config = dict(
    num_hidden_layers=12,
    num_attention_heads=3,
    vocab_size=3372,
    hidden_act='swiglu',
    norm_place='pre',
    parallel_block=False,
    beta1=0.95,
    decay_shape='pow',
    batch_tokens=32768,
    max_steps=2529,
    dataset='wikipedia_en',
)
Each number is 500 + 40 x the weight over its row's rms, rounded and kept within 0 to 999. Layers, rows and columns count from 0. Numbers have three digits each. The size before them is the row's rms in percent of the matrix's.

# layer 8 attention value, 96x96, rms 0.133, rows 40-80, columns 0-95
093:561527458540477486511555560467455483461524559542438505493481463539502571466572545561514513551531526472583522525455573498475491527476494449540486450485536512476515518440466496495508481505482543475424478447490518415552550509517515481562463516512490514526516448570528419521547488578578444490
087:549539478503529433461526425521522425538529512471456524466494429467492461506459480517490506540517492486463424573475509447498471562464483525574533624507555558518559510536485541545513467448591479429486533527430483471512460554454488543518483522504465481454528561509476499487445514503501520463
088:502499469440481520494529456495561472495522527487489521523438479458516489522504433543527480541440457533537455534436471458460505580491437388495435459429471579512540436606577500495527502487475499525448502520490511499450536557508565562568532511484433525454508520521539489500463508502519510526
074:518466484485536535508490463454435521536569571513420506428527463473558580461454470527538539494518438487429496500575504510541486467433531514530510604544485506477452444529550480493474502529513481542487557490575442467562482430527523529533423508464551500514503452486466464491484464516544474480
087:538575487440601477466533530502442394480521519499532442556519547534462456460511531479469480543510589563436528469471528535494538505491535481559452473497526462566476444466577493503500558477510502547504528528502481491446481517509500463522510443464499469515550531518508500502588442471469437569
090:525496541548467526432485503535451483492431494502543509524444517471564497512432483584475476484527467470505478521591411493534508525566460496441493450461416517473536487473577435482501498528539479421484473478495459512467459497487509543583548516528513523528540493460426450470541561530538469557
088:507540527527440481462469538471434490564464500520470526477525510462511525462579405464511411563511559546492497548482501530538487516494457544484595503507586454495509525577524523509457490483533552517503491537574500467458516455520559489594490455526501462501473457539503529577527545438514537523
096:514518471509562506428516551547505502490479563424534528467572512447443454577484505516530605443503475442423466557473516484566520555522493529484487603484483500524433526443492516543515533478477484453452418572498491495532483491454536507474557495502514508543496476464481487439515542552514523482
087:497506434537455512436508473454444535513442438575476497516460422495479495462504453482504462511499468467442487463496538527506508479473510483586549534459523567527481496519550546479508425504502524503567578509562576550425497532456472523469473508513507440545561571571515545545554469505461478471
090:573553527513437487516435524546482477505456514463390489471500537473450547519479495524585518512475479485365543525517522526528514511526492563501515501468463451440523396511549451526497547476558513466511508482491498530484525565524419504522561455476448496469556489453543489529509560474473507493
093:589531468537452522510504473496472492428524473436512531491421491486496518437461563393480500510536538497529525570516504473531501486542471421475592454536450472499484484434488512492512491497502522515540510506536497501506537499615527418498512542466499543509510527459503399470413542500450487509
088:517439477499495474494503489524607503507494519549581518478536530533471455477548466523469607522471549470546517522450482481458467476453469470534488530512454520567461516499532609550510450479468452493512525588518512510477549527454450506529451543449501464545509521585479540477462473468583552518
075:506415507534478462577437475477477542514544458479574485485537515564436501500522493530514525504496475523484501567528476503446560500507414524492517498476430485535542473509442474490539534585505505577430556498536434556515574554529552490460462486488554553531503490554491515480439439509547557502
092:568523475559485558524525480501524493468535547554426503503545474510480470523512491560490505536479519574537522499554476393573498414483511507574475516527534477502458491488554518525552503474488541403440479515560481581466509514564458454492513451530612479511461507523566510488482466501486535501
084:485464467494571544514419465495465548467541525497568542505487484439485544539531519494428491493496505506527416513579569505499488481514523412516510550563510525488555590493568497535549482536585520500563461515520510575498504501507504506496523497524442471500489450503415500445433523436493568501
084:500509480510510537453495465473432445540445454502478530502530577549496441518446531464513537379470519476525536509493525470502499446537468507499515467486494454490412489427580484501560565518511560495476583491486537595536514479464560456529536451479511472522499522574454473528446451466480484471
090:482517578521436490514541397531483530557457486507485504531559543453493591480499533469513559470493497598532534535509495533490480519474506406440467423509534456511526486505493491510480485457490510449527408456481495533440472489531564457488457454543544546559484534486491502430500526443519512564
077:446473429517520495470461486402534492500455484523522472500426476517488532514539499503427558350493514483538501447434561450491510444491540511474494523508463587405530469446466517538451479524506469495498584478492435445535556498454488497455499529454494497497492566492515480498517530517489511467
079:518557527515562537526506535517517421572521566494524497512563554426558482523521516449508539523488509534495517528490418556535516511571495499467486515503584556478501554538501537486501546453514467474569563476529582530500492545454430507474503505524504497466447548466581542501540462455451450569
076:556538526456526533454512501469457495455533466487477533508546502515450553514509465477490495442429483556474519477556485494466521492523574454523530543564523503551499518521513498461576432552525484560524461516513572534477552519580414446472566502450573564494486533570408497504465544478536517517
092:499480502514523506483547467468503472482516433528497518524478485380455412543498563483459578560544458482451441486514423454467509497490463595451566482446518555444477502467512500486505501492520526548462512479454516410467513473512517503489445530499449480420542505483580555465438513528493505502
086:528514554441440484569510406529526508448463520500519505472504493469563491549483495503480545457514496480494450495427420546416525482541484481405531525522492519536490520507427523501501521465497488512484482510469436502490486531492466441509479360466433516533488480450471527458383494480527485520
095:513495488496524452529604507501546554512553535519401556475453550445457458501497514522465528433425516481567584471549501536473464471468486491501571469491475548533491460504502548520544441523455524454477543435509534565492503462559543531471444485467555558500450472477491470501545577500527521501
082:477420542550431550521527510531505454455420506505527502465506484484483565456452492522491474544482474460476539472484483470516513459467486585525499455451462457554464488479539455518536500517471515425485522501472491581405437539464516426440443423507490513530386506482456453521508504496533460475
131:589478497501485497503551509472552546530528578517542506565463500487561502453559554533496576552532468541486481500430567507564492470492448468440498496445519521539558457572453522557519525503476541550559554444515473466494473529453472472530463500449512449516518501544527412521460531532521430521
124:468546422471523517466490468457510510422524482446465401505497479526518528490567435467549436530532482457500465475479514472452469440493451497520560526528487474432456521484510537512544557471472432517460477454507447434522502464518413541461484497527491514534485489556496478559381527502466436480
142:488429568441451469485524507489485489464529494543549504494519532427430572509459525470511528506457568514496466455543541485501428581500521445466484456441576523496504511462503439532528569517503503522562605529489479566477433474453495508548521484544462522504433452456512537501461515475537444526
103:397506509433527502562586534569559594508502479531542459513520515516498524522493538539483520509492536457483527522519504414568524559493519573498494464502511520472479463520490525579473495550480518550562481452477546517508526442565445513514527431475426469509520520425478513451520513539542441457
116:496526606505568478554430504503552467446459519469418566513510511513462526533517462492543559534393451502477468518459471450552492504511521552516518463501453501501462510473489482487578568509529511582553517539497490480422512506549532450531507561473505456464493488565513542531460508541531572473
136:508569544473524533453472513525505396494469422506532525528539517489511540559494526536546521547476512551478439471543471467483515509452470464573552472479479508495467448543442487522529531538540582486547452510548478490455521513499487399528375507519503449516465516537542455494451538503482584505
126:381514468463510497546484508460477461489498470570521474502555509549519512525538554503531517453398520564523452508518498463491450491506456552465515532518546481487555505524469483464523528540586558510579513472515543506465497504475419505550510512470428514413496539614468512498489487476512569466
127:540506539471507429482476524462542475457513526487461439487418509511552460442582465514523486522414462496480425474434553523519556464523472557496527528491503515561472502515509409507525466496518476596435482487501501528549522529525482475538489491500508428540513436507472461569504531586575467458
142:534533480595451465528487454506517410468478487536470546540536507531525437545497470548503489570547492476532474488547482501524531455574489478574474508533495515519509499530504516501600532503422505391526470516530548431484499503421406507526450506523475584523484521448507478473494441519520533495
114:509528434516490510572511525549568525472476465385463469485481492527452593502511547470569471480524481514515506517521484504535531504517527520478483485494489543470515505462455507517492570597471553503590376449530526532464490473496478533534537549493502512517460425497520538411438500501460499549
121:529490439487548512524517554495496406506443550500538536578479533450550538460567486473517428593448473520474489539415521449534466457543487485556480515485464458567523510492539540505598495496507539502577520470522506532472472496461475535456581438533449536458463507516502482522476507535469465467
102:492511462448514507560575552514512469484470514511507516547489451494525565530446417503445473498472490470423530468504472429520495507559499488491505500517494479448497446492450476544468484555524470506513531571540488518451448464549457512508681501541482506509466590519466512578474516520474489500
147:481523524464460414455464441523533577525471460531495495486481479452525517479600540468580552511532464448527502548471489442541480543484538516498428468468536554479494489471481494533448483494447525485461487469571573513505610527446470490509415475443485491516589466532479463542525490505518474521
131:547487567526510502553528503544497547601462510531532445518535548567453464472589555561473488466496448577498519431533462545493478460473517559495529541490494445558502403524484537504453501524505521512486476495495526459463490453537499508458528422466531509492508604487460528429521465521520445514
115:525461446472540484489474528479572451500357461489485530536578479485525524498480573454555510511526479585516482512558505522538495481484468463474572521506481437475551498514464557484490490512548483539488497514489545569475514562475569501457484495506475468427546513542432558453519482590496537465
138:464515489434501451516474563442487520551474564434425461489520545476457559515529533477541562534498505486520497484543392541545554507541455554540529450526502501524499394484517511486496446504409513459521543549489533468491423475529487542532448486498476506487465497503464509468474471575545491418
110:515547506452602499482504384471531489547497503516413431447498451494464531475496539455477424557486515526492466488468469508509515481456481502548489498562511492466510478495550440481547613464481487506453497569559469511439496458561529547491500500519537471502491469442552499437517519490561429473
# layer 8 attention output (transposed), 96x96, rms 0.174, rows 40-79, columns 0-95
097:486457564458471487484484554525491491560487476454502455484471448604485534504453425534465527451492452567465455524499554524477450507523451547473530509411557515573513427511518547501523502535495435565484480531482577543451426573502485517499486405493442492511469461495485521481531457497498533503
093:524501487467502532499458503472522577429513542508462509582488513545512474558510534499502478446566484467440547496567500462456472553493542465458469532486542463513487442494549482512459527544416423529513448518480582550537526500499511418568516545487472461586471524582450529493498436473501485545
090:548493476571557497466437487485544464539465532532533460480469489546508510581449564496510434470485501537457563512585498503452444459528489509483495504545538429522498518492401453503464485441463490533499504455501525510546516525484392471484478504519451534582494461474414502456435504505482551552
083:508471458482478463558498502456478482471477435487449511429464552513520540437520481509455533403461453546531554411483551520530566551523481470556547519526586480522460560511546498512415493479490477421460466491541455486465512542487490474489430533505451507513555513575522438487512442481539498487
090:540555544523465543518506451475499523470534555546518543513488490509474550583481461454548536489472465492525470487454448482536553477505477617490501573495564502493517499459461504474486445520579619434471480439539529516527461467430485558492555521494508481565471492524432506529495491477424520481
093:533502461519545467550524493541491537515459497545472415492542521523531469484519488491478496553517587532472417478464508541581503532458467488464546443577507537477525511532467514394484478476530530494494560502518519563541503555473462494561495557518479542595588505492438521504499563528566515552
098:525507511447452533480505454533552500410527429487552513453487515482493525473491534487493469499513466498508546422532442526424481503597573528513513514476475483503467435646487524543508442519516498527496564451466552480488470538506481494476493631505491509537492497467495513498552513449517496436
098:456474549521499467525519508504508466439553489547454391495463546527546485456477501529538520463563535501511553525524527524533581519422522494534561517531381488457539534474572519566528467498499514539532491505531516465541578502520475540496503440490524474516483503511538607524497437542512568526
093:576520499441520434541509478505551498486541478477469538472542474499439479553499483473492500526540476518583576491524466524599449496558515509478543497472576531531516481541566481446500583497482595474431468474418533480517504487534549422525512568464504494484481454488456440491505504523479452448
096:482540514435471513473591513513517441428528524554444465522544433521493436494560585485465479526555521528482489488469417496505487475455499519561540437488538543533471535451525583521508466546473468518478467477539505507480484465527499511549498532592439443553598503489473527455468507487543457491
107:489536460461497486562529539568514486549506587525496444477541520527535460592462446557558541504451524417481477457486499512548489443577548512475457485524499472515490559522523520563480474540437489486429534521536421540487464523513549569564571478484508508487475514546540534517579539517505507514
095:521433494509511481481470567503531510546573428518478529466476488441563582572453516466455427519561551456482548485503477509480518474516486471476525603537520498572488460505533465563532478485484544540513470441487519444487525516453556520545483421447498470525444553504577526526461518498477563518
092:488444534479434530503566518522536494537494520452490481487526525500555470530490427512456461517424555483590516466479464460601446426474505513503507562527530511469455516452466495504479504392447523474499459525468508484552496527517500534537457419560473431426529500473598489496520522478531496495
099:497506465504468517543453449472568462518456447465570509508577560539461579463474440529474534519519507496463535487504506475407514500528438481507548518489513583593568537532459429488519446515549442485466500522498542497515506496475529558472534481473453480483524496532483441566553508585507454546
099:477494456487489534493476437539489529523448542512487497468543559504534498490545528473591549450509528459560543483444428440488447530497498484495493559557457520494447486489502439488476542612526490451521548471529444433459471519504495518547450546395530472581495493490549507561454526525535456520
085:531520501554536531503524495451577504506491504524508473576522569449530590478534450568553533574465467516514477497462435552500504496502529509548528562511486478568579535419536593529495489565546518481476517494433449503493463450537498506517489417432458527562530489486516462482526523533459504507
089:521527506448553541476472565475482505563468505529539527453508433563510475425478440558493496523462492497512471521500456505444483531507483496530502418545462508557460568548523402497472408457480527425522548502493528475505494513439472571508510443406510565453514522496495536506489576510491491439
078:459477488469572480543442502517501522533481467465406581443557484487516497477428560464498541511556416449432531502518442520522464538510540453513507548496525475490503471344547520438525526540546528529485495539478472483508506543464487521533470471530573481497486498512519488494516537416498513542
084:489510509529563485503501431530535432453496519544511442534467431540452507468600549495470486518521473445471572464489522434506553553449508533524499512456422499498529514528408440459560486542485579523492485476453480530567498447493524529451506545439527464519517485483481451479516526506465598473
086:533488501449507415578503490474519513492529589509515452470531543480491506575529513519458468467451522497481469506465455508600512420503479454545516529502495513545436502462487455510476536394567446506445484514480462455481512523427571500489563491469500474500470498512468438568534403528479461490
098:470515498494510503526483551533515496421527505396418526533390563480483489556522550503475487535521476526490596533537515534509465503501497499459463508506511489460486477530440532452461514582447511512500500577559472533628487440465496431429524477496563488500498472556490514510528496467531501495
092:497478460594540501452479532622457551511518483448502495532511546459549463465491501525563434479523490498520497518500456502506450496431477522475466484503517478482507479452561416558523474513362491491529507474471412467527481488475459588566521450490480493483519496538503465530513577475474522496
095:462416517509536514521565550502555487470489434447495569524483495536524523526550557491493497561493521513450439487514523603470457554601468539530476538563487515531519537458519489523537535409446448526515427536516503511473496573493526472443507479431508513494497567442503474547503467503529496440
087:520487474577523478559521579418472526497498427539512571487459463564476464505503461530533493580568498543501509563481495541471505528491512483453532486545600547487528544601430497531463479517454511513528495541444469504532492486551478551559561485545450529477538522461529514566534466494475491466
113:404572449498505494506505573470553456468557540489474467490477449493517520473519447457486613481476495472529449455497406463455506493439471477518517533531512456486553564533484479430406462524444489502480503482450489491485476537501529449515455486466521470436478552510585514508492459535432489466
112:554417465520507621488525478462496489437528515524526564531431527520521473574501479570527541501497522535543480481438447499423493483510546524498508506484513513510460498479475542520511462464544477546522496467469546479499506467518411549567467568500519434423558517556457560436471509498452455487
124:501481513529510464511516506476579497466483468439421430416558503501470470551479518519488496486461472428433456458519517536542511512507511507520522545491434483560506492483459531499454537357490556449510454484538433536453536502484547452524524540522430407492449482499475474524539479512442510529
098:505545542492489476437457437535534494490528459439489531377482532502509450384527429511462475461509530428454446460564525474517534454498508442517515539403502454469553481547429500541475460463475542504540495444490456469516484530496483540513521516449483535480452478538542492509483490450548537520
109:448516483537511521484440511509506604634515506467439553455547435510501411540516531476458533495539486572491472511451519498548527500466548505512428517519455480445528506493483573504518532500514489519457450421532551491487473531575476478466518540540476511510498513478508493441506506453420489419
119:440549466533479496506452499489454556503533503482499386469461504493462567538515562506509568517551456561550543518569560455462513543503525490453514462524484438490543510510505548560464435445520500507510473436530498520504538483429431502421535471476517480518501473486532506515457494451389536446
121:492472412523509463537478564570536530527475444508448416445404504484485485465504496538449463555482476510544498473508541539503545505458474518541472442517555491513557511494472507543523489414531531500489559473501520508526491532488411478535486539454462480558552457458547457392471523463433524525
112:490478456514511542455548517507452522501564521516461495475538439509555523479494531464473607539478444522431469541450440480511493480490488498603529485556459540502500476550505456432511419498511510530476540511449592481463493534505496544549514498444429506505437543524533575433474439508442495519
136:480508522455443526467466478426428540414441544588462484471464506474556521501411553498470503507485493425526572481531489494484460461545483498448496504485539478502482550526519466615504525568474467567471494507515504510461533545492463479458449445559516493542511495453483521435514546467436499451
112:557437446505505476539458498494538496523556481463512478535472572549468501426548539532504455499542514410477468516481554476420509518563511458449442569460529434465539516469531571470511503566516486503505492412499445459454478499528469568509461547546506464541478549488480519482553467556441533464
113:514440501479468549441500487502484439518485496486462536471465476426547519465506551549492511515539456487527413447506485459521490482450430526502417562561547551520528492463523557536504443510437575521454585495465491494455547486497520462473455548493538434521457538450536523470501553500433447432
100:515498573534526511536544503499557478527433448453558532458452452486468465504551432512522489507512534450493454482460462406482487518482475471518458562535524515533529393439497568558476462507521492436545488473546539488512452504548521481475490521470512424557513480531487518465466541381473457465
131:565503465483487480508442558501471527444558557461478495441529498527500455455511493460414535483474506524456504555544453466517526506525513527588485577464485499526476559571446467466479458560531481581519461514515456501534485489445511591529499482497513536455496549457534371496456462499491474538
121:517521489360535496486465499523535458490518546530563474470491545460469512490490411538527520469556473534443528474490521533497498450447474492460526510511531499502572501494522477546517477594474451520479582431527464498500487508558498471509474498432467601571437494523512510540437487476561561505
104:481476480525509511491512535534537461558528496459565450518432535510479545497489538499486465523498536644469438497525501561536544545564441490536451492521594458485495531495477533520522541525550462568383527482509495532484434503446492409505502506578461495530468493447520523471513481476490490510
123:565493485476512535443537441461471446520516479420438520485509545532493526549469447427433532505532536422492414502504538491542513469529494526478507498517528514461522515505436491529546530575498471607544548376541484501438495481479447479512483484468474597524484492486449529498495494518453477514
# layer 8 attention query, 96x96, rms 0.128, rows 64-95, columns 0-95
040:527533509499495504479559506513513461568514556495479490485530491548495392487462487440433449573481601486458447518463483464545514479489425519494531496426465531501486496455471464495506546496503543564495488571573498545485506458475501467515555473498456538506393522540517424542463473450572525520
076:544548530528484536553531461539481486509536516514488535450495449529537438482476467413429520546475545544584499530469456557511582454534484489559534602530487572530483524536558488570495496420521487494508462481483488508474512506436454542507498485522454448451549479511467556438471472452521466453
075:449469549423430486462523511474464507400506443492503478520548466547510525548517503514521516560552484491412585430506558446513444500477492427456463463509580463512506531536407485469604483519510462533505496489497460489537456477536499522559500528511535567504486480470484552534532519480456502523
071:454528496524447500543534535458516501474468518512528477524552484552535523557545536517615450492478483439520537538450531472541435514485511540469443456446502452507494480569520512393456488492497547540527454541490557506470513502450563503464530463488498480489469559443597503526469537557481446580
066:501486544511502524504487498527504520595531479437446548536477472448522456490502500445464571520471507490407441543517482573562522508514414462522479556522600533456501554482463435521485470459528485444499493539559505496525509529453485434490529449536435472546452544500434493494490554452488553463
091:488425553487503457426466491541526560527513489426464486522518525476429520565464533438515474522504483495497520472507457478522495493511491549492454516488518513510543403529424563475502473483509617477556495510569504547543444506547444474492458458475496510467474604482506540506515570500459550571
074:450498508522460455556456511474472532525486459473465472551565559386498492540570563507493507497518455398563561460539520474522453438491542517456506473484491443480493512525493454532466524457496597492497512486533470490480507548482525516443463539497548489554458570462500478508559559547457458563
078:491526526518394441513435484508509458544480504527518456438502506600494489494511454501553471504573549536502604455512540486526425445555514506444445463465521524491564517507498483457503485507532462479469482517557475541474496548536455516446428577530544545564469494513465439521484529496472440530
099:557556521437530477508483497513519503513560472448515518493501472537513442497457485463466567527500517500564436557553413546470575506592537488446547562551501518461550550507565496536527513503466453495525481460476501502465507526481429514491510425493428455509484451515527527497414454519414555504
081:483507508473447486503493473499545539551496503473627520561507493449533469565520503512414559520465479479460540470437421508523454513526527591519584514434535478516511482562517570499518497564463460570469497514498407473602476507512508509462537532483468521501473514497543537513478508518465523537
088:513586488541516508457515555498497544472443472492477459523444471506503535465421577419425538514487509533517437528535527461530457515567493474504502459460560509511466509554460478459464491458460520410487474571465529516470499502511478530547494589502594500562460522497492467483529441495455416508
086:480455502495469553522468426480444403466526577537458515519480492500469609496485493545457492579467424465457447489479520564534505462481472510449481484498504460411479413482460519475517563542468515546510482569532420473487486487525483514491482527489431460534521438499562435493505508472511518507
082:513458543477578533528413480474565576504599568563577452470443453519539511492542498502529468554552519465550460503512492448505442386522480519540476506506576487445471494492452541473498497518531537474495515475484551432496508541477497496509513426437524526523517507470563520491465485528528470514
092:485520531518493472467446501448512432535585516462578517433438542406520422487428535461500455399416472520472505538484478468528513546472487507420532491524463526507544441528550502486558489521464486534503508518472482547530456472500554490520552490491516512532450540496521456510468529435499416512
088:486546526486502513451433481473450507453498435436424471510503555455530452567440571533552514430448432459505519486515546496510434505506482473515468556462437443385486480481499482479471505508529471551487512451503546494489538467509500526464590457505500514557482553483485495515475557480400514512
092:505457560531543448464512559528544421506507428445456475549547530487515527567581479496455494497486490449469473507445534472490479548419545548460520497560528526478484485459441398407551461546505539482480579508469549533549466448533503506528530511495462490521440480513476549529453495495474503530
149:465428494531530496429445549484531500482474439434483423534472517506519549541549530556538542465478460421493511489514543505530387503461476492479458425450546419489503496484449511400464463580522491503507530514542534490490455476534512463513539496505524508524443537480520471516518574542441502548
074:474572496493521536577513420548522492501505584504478524521517415524548479426418444406504484517440494539496504508465448498488555532538506494520512530546586563517495523575523483487550513462469496479522476538515514493484539531460481523558499477459444496449535481555497573499416466433509470494
077:501451504529488498476448445476519509436480464384497462463471508456475472509555494598541535495432453442533512492537554505524532469465512474469514482528544498462573475524462548496482442496538493510528479393471447511533441477511517538600516474487499467469432473492564439491514535499439436477
074:450499464427486506486489499557516483561546515547496520506545432632558445413444462468478495493472511511473450465480433469522523509559476524567524598494480577441493497496564488494501522520441445469475496540492542456537512523451505476495489437469496534525468552451487559472497470521513555499
084:464597509482486531545546500499537502475474526496494535483511459457494403448473474476461531478527500555507425477499459509443539504530495511526461562574471583512508574476575499558562561466484494503552455497475513463493521455490410538459470450527507440475464440545445432523492489468525480441
078:512498539521494555570574504508533538541543425543553462603499555518512516468506469497514512489455454450512510552576475485487477438508483438493469473534440482454472549422478569552539416488549473531533511491501533541453525496535529500487492579477505524506433474544538472444521539491423455506
094:476483480449523477504475546479544513527488451477491486542507498446580496457518551577584516489473467424486517491517534508496425490496507499405521464403566427441525505486528481420458508523508508533501526506482506439489506480490558501425548498450526531541446542438549429485477479588469501529
088:519586541490490647438504525470502509469500523490533513477480491479425566589440530451457428513458457518504512471569492512491548523508541571489490497463447502483430520480560414502511512533462496553488497422466463463439499525487461459482510439503473514493498457463455486531554512501530500523
087:517543572477522543424428453543561521530515533509506544511464443420538501548466569513489494495533561527436508510454451521525485560532454514508516546514519595447538529434529526520574459474506504530540510500539546508512575507536505593470509518541481533472521467536536537485483539427478563481
090:489552449443463530530519484459440500489516552512547552534512457554488494491477493479492420419538501539594485533428562457492501516506482492541496515449490573466470398455507501480552451515477483427479546463533586475536503566507474540549539547535488595445504537540507501513517470502483520473
096:551499535449504447493486490528427488475518589564498467483554486533541461512469457526422438527479557499479462534489433483483475424555544552554525475555432506505515514535506406537472436522450418568571503559503491494513529495495493510497468554489439500533467522569514482459469473458544514494
088:549456569495470557530483483536491537520475553487553553513455428540494485479481445574511512475580429591503515564482512490466525459490539490513515565584484565488516482491555455565459506465484522516490531565439498522588486488564511484491435491507461494500493512510459525562446566563492475469
082:491517496508488581582558494508493488566515445492461520516534592490506512537544452563539415458477453493508405484522518497582498532442542520536535505476522463443512467591461493542479430506514477490519480507526496528443528572492453555525458517488470435529491451418463480556491496489521545514
079:533464493522539588390535521491461430544438418557483510502496505497527523505491542596502527478515471450542526495446477471510486446534471466573480487479557496494515510472594549472508445461534588468511518475534539504499430515512520460464506577514458496471494484515549589439497479504494492531
090:518412485522499533522423489490462514444482481499528531514489496505487604530523496443466546475535515480557581448544509532509462452434487519472543472476541436482482539441471509496498448507446473506560515492501578544545459474531444544502498510547462468550403538452418536491496502426484438470
091:467556510509540528532545458542538461532496517512437484462459517546553500480444483468516473565494512514484583481476564499517564476520513542480486554450469536513440482527537480554514495481514526503517509572507450557463477484481440480408575501545495537489503370448447492455523428425518489452
# layer 8 attention key, 96x96, rms 0.13, rows 64-95, columns 0-95
115:526564506532492463530525506503495461546550566568484553481453492490475471488508508449450481460543540530492451503562494462409540532555512565506504528521511564467527537545602488575508519489482463470479557516510483500430505554469471501564549477503483428446472485559437515571472470515552565451
090:546506511524515541436527504517451592517547445483556528450453498496430497507534530556526481461576453536581513515499490438468498530558494513474548535454464469442559483574460500498502442482482523536485463438463462511460437491502523502497519525558582506472488504556460411523525462541535581499
093:518502516473538556516537553463450452512482400496473567517558520452529529542422469467409491543474455525492497496491440549573464517503427473489548438456466507464511480547465433510570498557485521537496485479469459493551519497488543519495492511452511581508539516525480503552462455424567476560
083:439489555474505496514539564512515505552457442464493482521487516430466455481556441507501519569470533453489475500459495480514462501494486450527524487476445427453518591415450428462509471469549519518459468533444510455482501454520490511558555544425536562505458496573478504478474426557551465552
077:449479468514573480547527513498500562505562424485491475470440475563492520554526518535493430525537481519498525490520536532493481567511538527458466406483479463470510522536505477456541443519479492566501553433609424446469474463513466423505565449486565500498534472423452486502478540520490460496
086:439553447534523494519475486518470490456504492492532487511560517491537557446468505472446502436428480467464500501479534456502452452480423462484495546438500423506509497520567489538487501448494482492388555523463546507450471506500513484457449461494511578547479396472500471552550519525559419443
097:525507496432465543506480453474467562429469508474502514536561556486553463501522554526479466529457522459540513469462506470549458469444482474573584484478523453546531511463497536459479523556482543550437448469476593555521512472528469540459467408483523551572489523523457506469518478525527408541
076:525495488512583519486486462484505514466608506514443556476414498443477575522540476506478460521460482427446508507533514520484585575530464508516507483495455498522484521593583486535484454518510490472472554527493452492455488581475487498498553520517493402443544468494535484508465510486597523473
088:430496505488540555504463539471476506470482488440510513497600528538482470483487491504490472515448507484393503449435456525546470472477459403554440508445443537567472498440487473505488479509459552527514480563489495509572487550532494583444527514535478559505512567489542510455518502444424501545
081:519508528480517428514553481521516456432530524500448500504446473553438545532451500467470494486547584507485401539574450521397534469518449551490413531509464565469511506478531477506479556419465504473483504438448550506414478534505529511445560510469528488512530556513472496509513505496472471461
087:462503440518491471586416478523428510529521467431491509496461518472528479459540545517553426551472486518456513459510438516471446519505479560511476560467519473535481589542494456505480533452543479546544605526620503509515504506468513498539550466479428558503561524517514493515514542544509523502
088:518499535532535438502498430504470509511508528489485524473447519529531471485502550487564596416518594526404545538484489505516493501510507493490504461520470526524545502492473559568541488569529542547427642490448465509492467526431450516506527452535554499463524555499448515549508505504482497461
084:516455512540515533481619500508500452501518506483431475484490516546505521528443466438543510435534536504418579489515522540505530492507489470468511489578572495537511536483576466523399541472467449473551553469528526500497499474538505490471514468490417463521429496560436527484484503461548587482
086:528485500536488472509500455529528495427471466477526486571421465528483545488548582533451528563517489511407439462557537486485473510475437407524452530516465583521471445505420469528537515484472489519438525493535447503477505474517519430424524509488491515480485516443512588455450460549523512512
093:527475490433467461512476541465495535541517574513502527471472480472500487549544558538468471456493586498500491483505552499465475487542441561469510550487436512492524485562525490549475526434461471466577493516494437457447498557521550486560503460488544369464442535542434522539482435516500565474
089:554545427536448516522538566522514453589510535545531541446460551470498492504522521466463527512509542551536499463564489524432506548498481485500493458461496556476510486504568560540516476519474452528455450507532495423405484546419468588551513565495494502491450574505512527570508514529528518475
082:525492522440530509502464502506452515472449487466530444501561510498528465464445452486472510585421460456487512501477511512571452453462481451517493450516499466492473506432400484504478460523507558594451473557518485569524491424538506479458472497452456583575468474491542483497480515525471447585
075:502458464519433499530573514512519478544512478419435546434472482580458549524520441435432572540531543559477560532516496541473523522552482502459556514503489500500458515579510492477483487472530479466527472466525449466446464507417538523508544516543513423470471473544431554516527486445523555479
079:453578485523446497492446477454433484451456463539440483521560480482479522456530521515466426418495484556527460518540509465494470514510479496530487471486467498521495493460445580474535464511475549477462470514479434573581481456440526493402482520418497514505485487485533506549541475456385525504
089:417530455531492457502586540561522466525508554496528484506448450485492564473484459524617462486390497484469507517568518484459465462505507557450428521506441466486468513515517488446483476459468436471538472485494435427529488494514531506585512459527521475463503580526518505546500495469493513440
089:521484479468470512519523456506557504487469503504506532489477532568490485533567446539457481544450558499458544511545557525472558510493481510412488502437438480561468525512522447437459503453474454418492500451537439474515505538563541485597524503558493434465547526468429517571551464543481526452
081:578483508483480431418501572465486483528497548526501504537462486439489526490521440454511529539543446557474581478509415481525520585523500580465442537510518508477466483485473514507463408531459527436535515433486468483498532537462535427458495468522438518454553481548498473433481507529482550528
067:458542478512494491495448478500547450452515469544529535455468526500457501477561442500500416562507560416443489483475495486505517474475502431552471595511428489532455511569543392541485562533486535430495547561489471524553505529508523476556495505505521429461536554515494500528514558498550541493
083:485544454472416468570492426547480491448506533490539487487501475535502520462588475509544465485457562453580551471467507579525517459524524426502546544543479469472491505508506485543577456474493561472550484510400522464543512485502597504500520518538504474529509518553507529530499533583493444549
099:526450504443418523552446539457435528530521593481519430491580507493460508542441555473488508480480483494477474467522521495550472481447553484502515476502450532518493442473470474456484525470448467490470546519473527510493555474475581518435416527422493507560462525472517532412524478478485436573
082:461509475506430482430449519484531530518478531512572385530523544422509563501433494507502533564441549587493517483483487501481471456430479482496519520542447483557457483509478515504432430476432504550540498485498469494519520462538528450502533450515512534528503507553543493405424528484473466453
080:515498534449496535523570494444534551474517497482459495582531541535536502509498583444531522542493473506478553555548524477539490585558508484416467530504511412457519473498462483472470506468497388526471508495496495514491487581529523585465585487528486524496463584538505480517446562467468516525
086:459566539476494520498530476473488500500445419495556496586489541524603569545510571481545507466431500437526516487497456528539483513443533471490462421479550499515502511463475535458460388442443493477534499479530503525459509520482481472498502460503530434543490539459526548446565456530506513428
070:556445475583492465499468514505486544515499525525389505477450480492500398553533480500549452496459520514494532573436521510489481464517519510534486517524501530520520550434476581473570460442466483553441523493565508455538506522498533470438491463554478452546442507577429460473545538537487526505
085:468484534493486453487467444561462530551487586494551514537487528510535472476498470436456534416522485498448497503446496458515562450533547534577405496473531509458550485519578425505512467503500378540507476513570544507496514467490541471568501528443566489547512473508460527486474495468462508462
086:491514474504556485532536513533486532506540503467557507609498565424509511521495457480509472501565487603489494552526477412488538491518532485441615518426585582555558463519531496540527513487485509527455562495488526563467535504476552551537532508497485444490489475520500496512541451490499539537
094:545436477459520444496458504469457523509442437460527484447468568516478561455522503515506474489503512419493497549478456479553441418509512430520475480441495433539521463559415469512470523525511503563433483450540495514533465431490532444527426485466483552561500522558499444528492490533520447551